Weights of a small transformer language model: rotary positions, attention and MLP in parallel.
Each number is 128 + 24 x the weight over its row's rms, rounded and kept within 0 to 255. Layers, rows and columns count from 0. Numbers have three digits each. The size before them is the row's rms in percent of the matrix's.

# down: layer 6 MLP down (transposed), 640x160, rms 0.0704, rows 307-349, columns 0-159
# up: layer 6 MLP up, 640x160, rms 0.075, rows 308-349, columns 0-159
down307 100:138128116144128159145149105133176124181135159175131143123137135110116146110118126133121133085149100094165120099144119123151118157121130103154102120124112137164104159119177112091101117079105139114084123081099133127167155178124107135131134115121174085171093126128150127175115124166133114085122082104142108099105104129141152135128134112126161128141146150123144131117142187094106111105145109112120167153152119146127141125143143132168087096120163126102127136077138118137127068137129096
up308 103:084158153134117120117140107155181162114149099078129131140136123128122171124124100152107161129157119134118120129141112153112168140151097108068085084116149154104146099112106142089156109137136128130135139167157118111118157134144178098121137111120068137115101106149127166135148107082136137117117105147157140164154124125163132149101145108130112120156125098138152136124081116138136123153157095078169157132142121131117141096140139128117104140145102141113152194126113148112098170131100082
down308 108:133129147093142114120152160118138137125081118158176129136149127150135078113135108102172137119130151117145164122125122128131123144139137140088122112131088143157124156111121145153144105137151188103112145086110122113084116085118123149138122083152112169124133152120171106138093126097110126145158131122112128114119115130124136136134128139093152156132133112142129109103159138105070091152095142114116163092160092144166191125079161113152121117159143114110083145155112079115185161143100130
up309 103:124111163060131135141086124170115121120127099085117093113114121131160128189138113089143133103126152120088139123143131093151117145156168147123172087165155084121151096127125128132153142130102138141137141150140096104123118112115107137097100130180121151140137166135096127107126113121095143082128099125151137170155135156161093150112164184154112083091112136098162109140137145151154142103094112119134146131100099136102125109138132137101128151128087132155140118132128172131079154121144139
down309 103:124132108161109143124194104109153143137118136169163156132115141125122144115137120154140104136171103102139122131133147168096110098125124118155132104134125115109149106135161133130114143131153072138110114117164174095156120100145205098116145121122112099142160109104107167152100134156145125161126155103088104076099116108094136157117072150096094175120100127128126118110120133129088126108100140133127129173134127134149132134143121112127137112157058163111154162147141098118158130118109098
up310 105:104146156125047149100152100079103166113130115139116141130125140160107165149141104139155139140137137119097151122081166122154114133151115134106090171158141117085091119136110170145129104139129114162150076135156121096109141113138118136124145165139077118148148149114122118121164122150161104041080154152170149124146117140109139147101135115154150142144125144129131119146091134132139123102104113148113120133132106110115123126092102103101158153098118119147126147153160148086142156109108107
down310 100:135100108124193110167060099155134104124107152114169114103131086140129089130113139128121107106146127173154150099204137150133163105127116099159134070104129125131131121078136151132111179132141116102108182122079104126124119134122152110146112114126151135105115126137102143139102178127150095148134101097132125137078122111144142119151104108099161144152144098119161093154143162135106132111146093114133147107130138137096127151149139170152115138155125115091138124108117127153126132145143155
up311 097:141134157118138099181106129138113158136117127120161111103092110157152108166123149125131131162139170095113123149154129094159163114148121149122146105089116104135097120128176158121137125120145154116115129135113108111121124061149135174087117120135143118173160138122137079161094141124143135089131101092134119087137141144150146116103132146102131143100115121125157131141126115124052122111164101114142111165086141164089118189125119137120111154116146105082163152147143165112114112126130170
down311 094:099119141149113187091153131156160080147159119125099155157147149137104163111120125089111119100156110147128155089129129188127128168109136115143144170147144185143165126143083129111099121143108120120149139125157145128115124172123146116151109148132117115092099107124113163082116159085137097175141132134105087120118112113100116141154138131167146119174109128155134120136103127130155134108112157129127156097164132120103133073089156145131136073107152107130111120091115107124141135108108094
up312 108:088121155111124116095109137132126096140116112100106145137100135135122117135130174109137145146118115155106163125149116166087145096113094094106123080177124164139150110139113081136130160160102109140136120114100157155100160181127172132114172140120115151131130109174153141116082087121127151139112129118114154082139130147152103112108165129099153143081125107130113179074105113124137087104119117177094164097151129132144123143166137119131152113125137126120153193148138104136139132138134104
down312 115:141175106086108177110130120116105144124134134112130117120105144135158129138157145116146118119135137086146121083135141122140169094148161123130139102132131146151117145126136131097075125155166181119116126114105104131129142122169116128141161129117150166128091124095155110140095096153114154093106109150116158148117107105131120114098101163159138125141191155173105151090121093142117122117117160101099094137092146167138146107135139138092154148125114063148152124180073118161127100144109106
up313 106:135123167115143111130114087110089140151114128070121116128149102115121123122102151127104103118136154132142114134144141112062195137138140167106094138125110121157154093152098147158113153162144139143105133145124113085122119115101138134117107100136122149136136135101129134182116148133124117127098113159149125113151138123130142128114184139087100149114136125139102150171146159097076152098107127106144106138075105122145094157143122122132149145100157172062177133136169140146151138099085147
down313 104:104120133129119164144128132129183120136164100139146134150121132157113121121143098131126131121117110155102173125128125154170090154113127092070141125125121150157084141081150117113106115091106132122133110130162134210133119130140154118096145150134153107133090152141102162066154108115124131131170130115091121133117098168154144141132079096151133152143150130134110110097100141118160117125143133160115135084175167152138144125158118095116092063113124103131096136130115111097121118151157118
up314 110:112147155134120115124108133159115121136115127115082139124124116152141090155138127117099116175127147139070137109140081135121130112166087105101118135134102144128139110128135145176130145133097111155117123122104106148113132124128132116161146130098104179129099141148128139107063121085105044131110085163108137135122078108139198150107170107147143116139139102119118159097127143168093111143126114141163144144098127143138132159095173133141161116174138102136111161146136122138124118175145127
down314 111:140116139113150148124126158107136124111134088113129128091123180131113156126090103117115153136126148107161146107157106184183104142105114140160127147105157157139088152144094164120116140130147116127105151094127097099109118117116135118174114114130148122164127131129169138170136107131153161139148148123117077098081099105129121141193164145122133110168096123128118138112102117120076102160132147090150152092128117127074172124111148133158118110155131119107100155096162136113118081100114131
up315 093:067088156142161124159136104133099155177131161136133106072110112160146117068140187115128117118132146146124157095119129129093175122119114130156121150189130080138149129123135124096135132167107127144098143134157140110134128113140171139159108149116114118144143090152148163103134107136157142133106139130095127110124109127099172129116096136106097093131140143096116140148128143134165173113089187139153119095102124094135104159133117097136120145111142114103125137095155129101106127171108118
down315 094:120183110139099141126103146110177120108130066137125122152168137146091148140083112139133138120094124136114166181141068143158112146134135117114124110091126146114118128090104133128154177114101126132173120105121149143105133161134118095115179111123137128116103152127121119140133129149153098108123125115152165168115118128135161153081134136147144159130112165142115125109126130128110079113162067125097132156126107150133120102154119111122120157212114137142137124159115094134125079109160115
up316 100:105095122122099093152087127132141120164139132132175167169130156092122109162114115114112154119138116127106113158089145190155130124127140116072131102125118106167159097105076087116097128178109130124153150118130134111127123149117141135132153146165128145167144133139118117131162128091113117124143132130120104141119121142157095132112125141039116068136081136144122210112132157129117133140113084161141132121128145112153130128146106092117130141140160118100134147120097128119148151143156126
down316 091:136149149129143130125163121091121115123134117174105133153170097142106081128127143171153096121144119114117127118150083085120142114131115128136130115122142160100119155132165129106154128085148166132094113104122147117113165141155177121129086096085137092097140135140128126123129048158139152129107141125111151137242103105113146137143132144173107153129147128112138105126124100136140120106174161134141104119108160150131142154106098157141112112128136151131120126152118126111110108127082100
up317 109:139125119067108122118087147147099110133151138107108098150148085147111106117135145105136103129105137161100138127148163106128188136137134142094087150135152148132129115146108147119098132138123151151107117150110085166111184144120180171105154103125108126149134133181130144140104101072146183103157131153113113108152118087138076128141126091121127128105128127155126118078110097123098104158131163103139170126135145086100152122137159128110161104127114125104114161142126119145155168125132152
down317 105:103148123093106113144131099124154139121122120121165115141075154105124112116106118106136081141127145145128135131127103108183115145125145119129163127173155120147119150146128148105123127175097107114175146119107156149091110145099135140127143100081120148129101167078142135142118125148142096121115140154161112112103133150118140126167178176128112131118134089122128143130127130099150101093156141142152108130112134216135096166124156151102099134103162101154104159123064105103126142104086119
up318 089:119147121118114118161096118124153127115142134114136121117109158150141156138105117158084180134110143143183127150146157114121145082115115136109149102124172093135140105110140154119150123071092140121159079090146102090132139107147122158111155135125103102123120152185121109123133129150105141160131156104100147092114117120121156129105157085119158131153146107150118120104144186153124142148133143082098146136101151123104080100122194120109134139109090089128126154136145151145081099147158149
down318 090:201124156161148108118138144141080148147102141161129144168154109096137133128142152110156087132105114100063153111127100137100144190134135076169116134136092106116137164140124102148096113142145109089111187174143133146135110155110122126138102140127152147105117093117116116120107136110120119084107108130158103132122129127133110129157128132175096143116119151108130134152112104113100123149154131149155112095174142138150146148098070122104113152140158114102127114149134104137170167105131120
up319 099:130118187128108110101145107141113143145111094135135144105151120132156096104131132157159155146097154117117145124114121151132151116124149187123121168113128107157156146125105133124101153117129100090064120153186102121102150114134192096159135145095108147139058104127141114139108102114105124149133115173114128160120113125133152135109168129151176111076080106120101138117111130116111074119139117135126140151132116117143124105124157103142149091169152145162107164121140149104108135143162153
down319 098:113097135124130184130114132109108145163089160136182180107111157126122157112116115141112126122122152160157101119138177149107091143123134110174103100162130104115187128164155143102123123118146124116094158148092099095138120146123087124137104134182180122117177137116127143145149167126108121112124129090105136096108112144154130127120161137112091171127148140100133125130098108135122123127095114147104108144145105145097138124115139153105099150101081160076152132082095147137137154104118122
up320 094:156155171142120119088145138143124141122120161137140139151094131153141110118138076129095170127172130172108164115121155148159150095130154136145105136156105112098096095107104138111119129094148118125113082161126124121086149132119144140179136124111095131118086122128113132112114130107138161172093111114138127129121125095085161104125115134114149132143152139124071108104139138159114116178180128138118141099121137172129111128131158125102175166158135135092157125149146092143050124099117125
down320 096:143121109135141131157116114090150114143086084114119123124174121124128134127085143148164104131161129122123132142121105122081082128107096123101139141109136110148139186130167117139097104143080086132148195107107123145162091144075099142110129106118165128116148174108150089137132122128133066093156162145144111134092118124162113139164151107145130172141102138119144128136113119112112147130129143145136146145135141161108138104138136146144102091140131147161121155105104166133153183133089093
up321 089:110137129103126136101107099158092114102131116106138098114142113168161161107113123104121115132085138156172103156149143110109143088101135129117148151106169146153125126091146146144172157121065131137143133095125083121080129131137145116133114158116111126132116128184132119143134108155140180104106121133129126138133169125102170127113150124135131157106118121107125100101156158149080116125146161103142156142064158125069132117104189126133151142077136119114122162121113117170122083124132135
down321 088:148158192157087100158160165101144174161085109149116144137122168101112131153142138124138139126115153078094169082102101124107134150135116107110137109121134132123130102152121118120134109143164136125128195169145181136184117133091119137160115132139070152127147122081121102127075126113087112098139115119146137113130114135145124122139088121113118084130143115152165133124139104127132121144147108161138116106176123114146117105134059112132128135148131139102108137157126109130109152112133147
up322 105:122119128124115094120131144133171102173133129138151154149130093133142137138134136099146120074108106117101128128110142113103136132110149098113125135196127116135156111122101105113183167150119112149138143151137134116125122117146139125125089134120103145182109120164145144085122078083119119151139157141122161098121115123154079148139158204132106135148149108161141144139092129087138045134111115173180142116125127122140152142104117103103104141126133168110132145126110125072121137122129159
down322 109:116107112114114146166089120113097127073169158140159097151094088134108126140162099124115145148133141115107114152086117135128138115180135151115110126084117180105111141163169163127094094124106143126134102104124142128163122129070138101096141084126142117152099130100139119157137111128159137140127155132146171144119137091151093111153113106094112126119119152117111132096120104153130168150134153152128159111102162154120121149126152152142183121090140110153145121141095154155163137123062137
up323 099:095082110156116149123129140144136159124158162122143133134132165133156120133101135117158150148143182080134142135148135122179128109146169108158130092169132120118114136109061133077118162127113111117122113117134124119107149151139120131083156128085125111139147122094135067120124117113148107133124093177120140090126083125144126132162101107095172111110123141154149134126153119079119116113110162121164162135113136126151125084114126075140131131166125153128187134132139135123086121119130186
down323 095:177116143134165104153141140098130091128109116122149137135124070137126110124141130110102077087118123162177118146103120127075131162131114129094145153123135123134133116140184146167152149115134124135128183128148124124171128128092145078148123119125105139107134177140129172133112137138099116098136162078096127120145147097134117132108130117125131119161087052117100140096122132132136112124143121138111087158138113123126137188188132153119113142099109138119099145090160142105165142137131099
up324 098:155138108121094096196128088141119113110119158120148131121144124097134160144144114123111142130117136115068093121191135149184143088118082143108135077168139118144182156077136171174138094111140100137117112185155117119167089122134128134157139120107128150115136121155110166129115109134088120141153125134116113143148137120148150127116156132113101108095097119115111122127187140118107130114127106138112126142117129102105133158095143119127113171170106143124125163102159098103109102130115126
down324 096:112139161145134134105123174103116103135149110121124139141113155112129131137152100130138136131144114113132155161102166124073125155098158110108136154105140118140111109138087105147148186167085128090140175082087118129081101141139117125132121084113110152170148136118127086100133149154173125106105115124142128098135094113141099123133100110122155143180139149128130140131108144135083083125132147127165129127124151152115122072178168142097113158106163134111146124137123120158128176082143094
up325 098:144117130117107114145140073139139138116123158129170135132130110142143124170087170123096119186144093116115126121176138137135082132091107146121137145171103127167086100122105163123095175139123121152100113112180098102095129141134151121158131137114147159120123137135132112128129137121109132095136096160114137094156106123099116121150159118096162100089109136166146109139138128097098122108121127141145112168081123100137116125104144148135078165129165135119118124112133196061109114158140128
down325 101:133164127147157151115119174125119119201113094132155153121130152112095115114129132156131098117151172147125102153068156093151175172168131125135106069101144125107127156129166086092146137136106088104139135128094133128160106102114085132132119127138103142119151082160092110134145132134135130147115139115067123156119144156141138137133139116126115139155107118107123130108118148135120136103120158134126114123120070142114153159150108085100124142104132122162120148118145053169130139121145140
up326 102:132099158147108107105129150122129149121126109135096135107118135182113101106123155124142074136119092124065154163117148152125111084131130098140134179162114130161155097152138115153095114124084077153089076176146140070131153128136142153143122151105120154122135113107131100144096135132130091117138108191134147122128084096146105115151149084165150124163119114128111130129138093118158121115155125096145146100120110174108141121122123118134132139164133110092143136133097161113123151158139158
down326 099:117140095117176140132122120098101086102160135132135123116157131140155089106152109118129151145141136145166125115142104196093113125114103134100091093117134146113110148133153157129158140166188154131177146122109155141159118165100109120157102112124121106122097096152096166126143121127106179157083128082118124100158124184068145159095137125097141112099121134137119123101160138128099116120121129129107146150143156105127096104136138128115114184131089130132128130113160117152126093134148095
up327 103:086119146126083139115130138157127161136116098136141099173116085154158088131085125097121160155184182169083121157147131109168125117176120131103115159115108122149161115128123159105144166148130152158128099104124118108114126120119134140129092129139141146120086169111126148121153106133168096097110116169104105072115106129112132158141165153153122142125123101091123139132148123115124103167131096090187122157082137157144120143091157136122113122160102135138151135102137133127142135151107132
down327 108:103154140136146149132161157122096125090116113190139144142154105160128110086163122137120131117110156088127120096108091130123139092100149129119125104126135162127122172183142140149105122104104142076172139132107127139088146132103100109126175107185137109106136132123118130088168117148120131111093099155083149148129131120131085163146134116113098133180113117122136131171156140149159121171146117152094125172132115162132129130143115143141150105115091083179119122109132111130078108134118131
up328 096:090144123098123113142109125128111127115168187098113142169189147137130065133128118117099104143122155133113134138143114104140139146160132110147121166137130127149113144134163139078094125134153071135155112155143123133098168129116175089091134154108131133104137134145150150185135096053157132134076133102117151118143117118138117082114134136130134112139118128136141116114117096148120104129128180163123168178118132134145109107114181119132139116097110116113172152080137116123113138115128122
down328 098:137135104148140163144129093150132155115074127186154123121134124137091174122141130111152191089105143150108135123115102153165118138130145126109099121124169127126127122093085136147137092140104151137106124147142144169125097095163115164109141104106179117127088153081145122101160168139125091133136150135139115114103124105105114176125146158122151154104113122089131176167120130136135107118170118141109115092136094135134139160145098163119104114133104102150074102133110114149116129113164094
up329 097:123130139068124153116085079148133131139101137108123120130134097150143115112113166149091208068141148149121109144148141130147164119103104124090102144128147090136122087150097125112102118174164139130119124113163115095154120149140141185131114096097135179141125143127145126127093123140132089149072141130138193147141124122121130157140119135126110140078150124138119106135143112135118112186168139143126121104085105141127132106146160099125158141113088142130135170139110129134125147111104124
down329 096:100121142149133133173150200131137144155137107153140110095124156098109110150108128152156109140126123105174158106116095105084096167109104134135139101112083143164144144140150145180138128099170101096121130091111154144105125094111134099086128139109155114106153131137117140135166121119136104171105157066149143082151146087148118168133123105119157154162142166150150113133131165132130151135101119134139109134115116097134125137091110118141116083159130117144083124108132105100138133115175141
up330 093:139128169055070063147135134108139089157147106148148148147138102128170150142132202135135077130126135118108135092128153110167107135108116147117108159154120116099123128138133121143122132104128096141122116093138101151153143133146133170157114180116119153140130149123101116090119102145110108130125125158115138136132137131120143134094143156120139150164120063114124175116123127146136115101113105106105120121139173115075084109138179134137149149104164117115126168112096131133111148130162119
down330 090:138138124142149166136129101158114130125117113121092133078147161172084117105126055087165152161118117117146136164154091145099136111168134119142151119119172140131134110080116123099098167154146144087123166162136110128104102147128164109101107106159114094125150147121146119124123149122126131112126155076164111113096167093141114143165160118140082123134142161120162092147139127108118117144130156146166163144104113139172167108134121117108115111137075126131123108148132121135130117117076126
up331 091:129082157128053160166116156099120112127125129129127136101106140121111126163097161139174172070150143107152120077136115099094115119129128128129166132112182120117134121134125170089114098130109095130142125156142111131106125111122149078135127142176118125117169132151138156145128088106155098135145161112137142133136136131127145110133108133092112097146121138119119136141158155138178159134094127125195137109148095131137131154106152124129126129132106114104088158115120153131058144092162130
down331 086:106138116114193078105130088171091110120167150118122083176174111163129127106130120085096122190113109133128128206111105147175124122140133109111095129135116132138116107101096109137138146128146143161106111104141138143129139151140118168142161146095153120107102139123129134109109147115164139142126135124144123127065154167109131131094172111125148166090135135135122153111114117118097090115117105152078135153101148138105165107160107139133156137108128139148145133134150101125110099149116138
up332 098:141099147107138130078152125113169188154123099139119111082100130122125099120130141125104143168113163115075158107132115165146120108187136145147140072169110077170094122145139130124130135119114112122126154132147120115137117091124123156100112103111134123155189127145129143096123120113122166116150094130112155115126076119097133148116135119139158122116136090114162157109138117126154138107113099115140113140117123095161135166084126103123142174155111127136160171159113158119132139189121098
down332 095:115114125127114114163145131183113090156169150074175127141133150158106151136138123154116136090134092101113068127112142114131112141116148132109139079103133173147135108134094129173144107166117119132149132164121154085124110161122118121158144147144141138096086157126141097131094149147106138144120120137137124150129141117170105098119132102128138100146118161141089151147071117145126121152166114116114143068120139147128061121137149147143097090150108137118119128146153099163102096117109172
up333 101:107152191118111112064124116134099123128089120124140147142141100123107146121119132132121101094147105147101208127063099152115142141086134130086154126152155144116163132131107157132141093125176123140137136184130093113081138139100139157130120122116100116131132156120117121120127117112119115157179141125115158149144152130116106161128118127091111091165110116091154141130177128138117111086138084152111122143130080149152107137099102106149124133152126118146111123120182134119110167158136137
down333 097:163087086130155140152112078120159151160126168099122122086087137113169117136146114123116126146143143096151109116185140158109114166160117126135123107150147142124107107106131144106127130136118165101080103078162131140124126142145114144120126129131162126127141149121123150158133147123121157146099085074161081105134069127098101142128148145149128177125176145142125143139129146099166146131097128118121103156098136140118134102126182096144111126080095145132147133099096109121140075139114138
up334 097:104086130150124091143117130126142147115098108164125157127121138120125086121129144111132163138081137142097154140125162144152151090158159099101114133125116150103139079097124120130125148118137140122094124155169131140097150095131148098138148141115090150099109190170103089116165096113142132137122154098159105121121111118167109148088133167166133105164115132138127114111097099157117154120105111179156096151150113101169120115086134128138095179148082098135170126122115159107132150107141154
down334 090:134164120104122130084130121110113089138131163083171100170140105139143138126098124126085064128165130108140130143118116129132092153141170148125161076131136102102123145118132145122145125104140142110150105121137113104207183149098124190123147146152128123098128080114123147158130154136134130108109131187106150145089165118118125126159119131093113133145158135148155133122094161131117111114112121092102126113098110141125146161143136117122133088125171167121127116123125130140120081164082122
up335 098:155107153118135164106135128127123128128138143056158158159150190153139129132103097140118171121148163126144140102088123140125145108136074142133136130167132118085129149104119102106091132138127112147130106168164079133141184075098147176158109149139111126132110121103131166062160146101105119148090120114121124157108141120079140102142161137105153157113121121114109149100113142121106129152131077134142092148100126151151137123110149141128140141133128112138079123157132143130107116088126129
down335 095:145102103141120062115124100097104083138127134142126102090108097146119143135133133114118096134100125124152117167151130080118107121109118120159177159076195117121138128114130116136129102156141125128096130107112167110106129146152097118110087124128156189143154131136124099173103079121169124135130152143106091141168145108147145139117133118136124123147128150123146098135136106140132151130118180144107160087164149167145106148169123091158112100127159142102166150104164110139119130152089135
up336 097:140086134111136120129100119180124133133073118140159155122128117151150065165125128131127136126106120176161150152127142129120174126129140124123113160158128142157142088092123128103126137136086128123149108129136132126134113194118173097110103142113148164137119074164117160130124130108119077126111105178093178093158122121107144131132152101165088124092075082101132123132111156149121133108174112117138126131145126130130130097126141118108100118112140107130106150136110161088137182098135121
down336 093:176144132131129101178140122096095116158099092154159135148143102150182072100116128168158107143155162087118123127126141139094137123112094142206179154136136086117104136120113172119100138128138109103134128154132108134121133115154137164123137144136131077150138146097127140148145123155133151124113115103107135129172114132152152092131127102105111148152145113096156111164158118136124097112099167111067142141111109091144133105086130115147144093106106134120151123143089142124129098133154142
up337 105:095126132149100143144088143130138109137124103126139164099089132159115086150167145118133138093122114162167116107154102131108095103141138099139115131142109130121154094110102086082116140129068130126104151117127112144106149105150154140107079124122140120159139117147111155093133105120151144171140117157128194130121141120139125125153122124174116099129122124121130152107129097182084113141125095164131163122117139194131135125100106135095133171149167146162154098105177123111171115124086131
down337 105:149110130127150099126137097113156136153134200097164127164135115127118119140149117131040112116155127132121148127130135105136151160124137114102123091149119140118110123126175117174138127154140149134151121144137129117157089122132120125146129145145166164091094163111086089155114196074107099078151095087138123174118122127144124145094139132115125126156123117130119117117128189109130149094134126068135111140122112095141104151113114122180135101113121118091139133126138134130120154129154097
up338 098:130059152110111112137120131132129152106138127141141115141090105086113139135152151098140138141142127173142130139127137122079125089088173100132150098161131127094135081142142120136143137111140136155147144186149108146137129092161139119177106125155101116150173120136188142099092133103157151110099101121141126151163123091113118156118124132110177149145092132166116107153127123122086140133126143098106147083087130103113116118131115116117081157151092134103180126120086157103124123132122155
down338 100:116178076151115132077118069132128115099122099119123139108133117155126106132123134114122122119130132102136129129147130121165116165149107084134130178148152120099102136137121102109129148204136147098140074067114156133107141171130114165135101122156154075091140134118100117128156157146131124164132093141133138106096098155105138144107121112154102102140096086113144141107151163121149143104099148122113139206115143136127152122127097134157151141132103140134130109127143128129162152137166149
up339 099:105120118124111115133125094142102146134089150065194112148118057125146149155162125126095164182174136136108110130106087142113145152127147133170181140090168089119163122136119136133127136108127103106142128071127101093141108120094167134132077134136118176126128135120139175115104109131114092110065109143162133140142153163129123111131134132134138144109132098142121115090121135143134114155123116125140115127143127149126142125114134133096119114146122143147119161117167161102166166126124086
down339 097:124154144166133185082173160156133146097139143121086139151126158122115127132133132127133108085094159093114143128143137124126094120107127093128100108159120113108096098136111111123179102107144116120095124129104155130149130163168131131109129096074144078150117116132079101128132183127150139137194132139099143146072095082112148142108108155158114110148121163154128122192133127131132126110143125161144143106130171137146122128142161145111117154125128109095125129141104116122123095152130168
up340 098:124101114102134130148114113143098121119119141089110117145152125143139140124110095145075166125151118148139114131121123121120137089149141182149145168143116069145150082152118108195153124127134150181098151131169114154141124159108131079140167112111141098121125136113137162122128123115125133113091071147082143128145115124132138127074159133128136106155136122131163162123146128120113124099123100141101114148125139148113137138152132041105143124109104133078164156131116194111131140136142140
down340 093:160096155172108086138135109107147173118142128136132108107124150096161095125163129130165104128136125126102123131145125142126126133158074129097115135174138197107118122093146157127101115104115114112073121140075124117120095140149164167133117110132121134133105141150128067105127147143109170163117167133150134100177132128100132151179116139138100139121091096140099107087142132112112106139145163102159155110138150145152095138128109153123098148114125142159132116188094098152130120122121142
up341 096:108122141129134122128147142108133154115101148105126144125133130160126109145119091135105126217130151117072141095133122155138151137100141142172149091169107128132059135092136104070113154128131140117157127115113100077103121186129158130104176144183159125124108118125109135137149136135119105166172148123147129100137094122119191105093113147133143137100094127131113117132133102136123094113102110137122168107108122104133135133123139129135122165143167164095105130103114092107149143108121155
down341 089:147117124092121166140124127127126121138122124164125116125115119122125132115112166136137127066120113142173155159144119117116092117152150093108118165100130100111180128182133135152108115103134143123081147116125177144146114090128097134161098127076099131116130143113157101107136165119133131085106115101117118148146139116164082153174108134114153115168149115132137102150134155110122151090133156127142091162161125140129150118151105090100142094121069098121150102141140153164098147148195121
up342 093:137130181133108097167117142165149132139138118124122134150127141093097092195122123109138145107132204129115118111114124135098085134149147123114155113175186121130152100133120133133113108149147125145067151164123120136139153141123146111145109137141131179128133123108119082159130107105112115115142145156140154116132130113126106077162129140125120107104138118136058179149130134137092133131124114168123120114093106111120094124094102087148104125113172148105091110123153129127155157114146179
down342 093:138126108112136148078128099074123149102116124107122084102134092148125155117131141105141125131154095140174140171123143138147157095110119091134137120092091139115116107116121164126175157126095159130130074120139095125090142113137134120114114173129103121106108138164177208143138089162172143105132129118117110134109099076116116135121150105154132119169112142146154143111080129090161110157143124146134130141123129130138138164116149118132142147160091145116136145121104157160077158132140151
up343 104:112149135128129120104114096132134104083157154137126133161156129115157130106057096094131146188123126126116128132112132137161092135139169165147154107121145105084124127128147106150137144144084100127157134132107151132161168133142162146154112089085128117151120123130130195111144111118173113097114118133158133116198139125114084176160135094120126138139118123150127155123105118129121123135101130114143156131153091147083063133129132090151113129135139105134126130135180097114141127103086118
down343 099:134098122142140156149112152141123183161121125099097132090135080148121142145164160162115136114099170111123124116135121134107148105148096089125099163095146122144118141127133143125135136107138121123105093145134111164113112096174098109109129143151122119110161070148146090136133160158078123162132142105103116159098129124126143104135122130150153157120146179114136074132128134142137098117157135141147068109075135096137134133123120123148115149107115137116132124110093179150124092152214135
up344 099:071144164163168143123151079148095134107113155115174159142177136120159122124139101121150100185137176158135100121107117144139153119113095167148137143119141143099140097102115135132134122149193135120140138122111154106058188111097133140147148140142103121104138151140122107137151136170102088103142143126146115093115146119120126109153142132129161111084122116142087116152085117143090142143116100150113127099094112127164122166096138137091132146110117119101129134124128138109103127152160115
down344 097:125104100121097128135113131118172114134146102127136135145104119104116154103095195156159155041119086081126128139102110113151098135133125076131124145104165124120125130165121125149138148092088135165089118125120115140179177148132112138124133153068130095139123095102127125136126129122150121159159119152128139183118112134148122101138082075176118131132135138117158134110143131125169105137140149134173136135132150156087143091168121122141104125155127109159114137139137098132121124133110152
up345 098:107100109127139095132164105192164131137128124158140098135119154137130113119129152145116174144099121138166142123120132144173127089102138132145107116138146115109109139131099145105128131147080136131120079098136151127143144103113139104126104178132099152092108146140135120086137105101098135131156092161101165157118099118116163143091122110143150152118120082151136130091133132154110083155160104140163150140106135130180084113125094098147177152157162112144134128145148152083069107148146135
down345 104:146127141126124123133107129107108157133136151131105173119155114060069171143166075132091112120146122147114121117153130136145130140126110135082143096164096138116192100133124159115153112116154105183166142106089127114101125123132134165100113098141108129192141135127106106118155122123122091135140157119124116170065115106150101130149174142098119127143119140127123134163114118120135174151128116095066127164165122105118147129126125147116125081132123139134143130135118122164162154102130119
up346 103:129156123076092107136126104115146149125136105111103114130152122122175145142118126103134173118100139152097140123162152166136133089139085125109128092204136116106097109149145134133128164107109147105147124126139088102154123151099167145141121123109092114148116138134153116108084131142139133130108167094128163145171127105132145121152132110119133067163133110119126135099095119148119129097195128123100145135142130111101128084169086123103147168191106131145157144137125125104095162156123127
down346 112:102121126155128150133142143176088135132112131090122185138103136122157125121094128180089122122130083100117147131115128143117148147169139128164125160103128103118133119112133140127103094128154131125118121126117122064111161117104106110093137146125131151148155123086131116131112153104137088167125110166129133130064107135180102102132136109157112150106097176136137103131136139133103089133049155140129154136181100130158157144136141117108111095140127161094094116135139171144152142119143169
up347 099:101119119152153104103128104130131111168129133181117124156151097117127146120096096121120138143127120146187147121103127163129140121172108140142171108109114147132127095099136141120121172150158144115148110109134120140123166102132118126157149167106113099123165145145110222126103109107166145126098128136142128103133131109139127131094180121135130099140104117108139117136123167103113161110139117077129103131105167134161093106187078084128127134141107081142088122127106136107121102175114130
down347 093:158149164147134133152149116129139129091170131091126144130130193104145113131151151095114116104142151146080118169159108122148124149110120116083082156155138109077189119134107160148133083115080120107106166159118129137150131154138131119097112104148114151095109102139145061126144158108109122125107145095137110120110127104125108161161155139121128134099153106136133145122114137144147100160090135163134126108169117117105127149058131107143136159107120121149127112128126092143147159111172132
up348 103:124128120077082141109105068150134122084149130121126084122127121153144133110170136102097121135136109182139118140127124103111104087158152131147120196127117151141095104148102152157105134143122139163144095123169155083144142127123153155172130166099094171122105182130138135094127092122098122131120166152152157064136125122089158118125149155170119098146112106111127156136133104125125131116120133158118155113120101135154132127124135121099117147106124142121102141118183111101136174105128134
down348 112:070134142096127099166120138137094112133082110145187131118150137114156091131115130113138101096108094106156154136151187108110150109098116105115143142123109123114117132086117141115168136145153125106117133164150149147150083150148182157120119125110123152106173132119152127132136106102131116103159147090177119091207139142116151124150118125154141127151156106110136115148147149091129104146086139124128108179104154123148116076117136104177113120121123126127131115146095153110111096114110115
up349 085:131127197139119093134126101180079182145134118137100138164140150111131090157160186134125106147108102112092092124101098165199152155106118119107094132148172126118156108146176140067114135150109133144100128153102117179158109151117110119119090082174133110111119126127121123132136115116114106117131127129122143122141116164107143135097143155142134139120106078143121132140115135127096129117099120090129100148117122140123130123110124149171093158143172139116129152139102108145104131145115135
down349 082:146133077129136173097117166089162119108107151090147116124137104114125114114129077095138129118149113126167178120149133118067111085151155099152191128165107151166084137138118117183108159109146122123131162076150155099128101100117143169141146158092086139119151130133125141087123170104132132129130118157148093150145138102117134148142123107125119134140136154117158127126116145142141134130120142129116145130176157148101133109124129135098184094081107148101107105107114148115122133135119110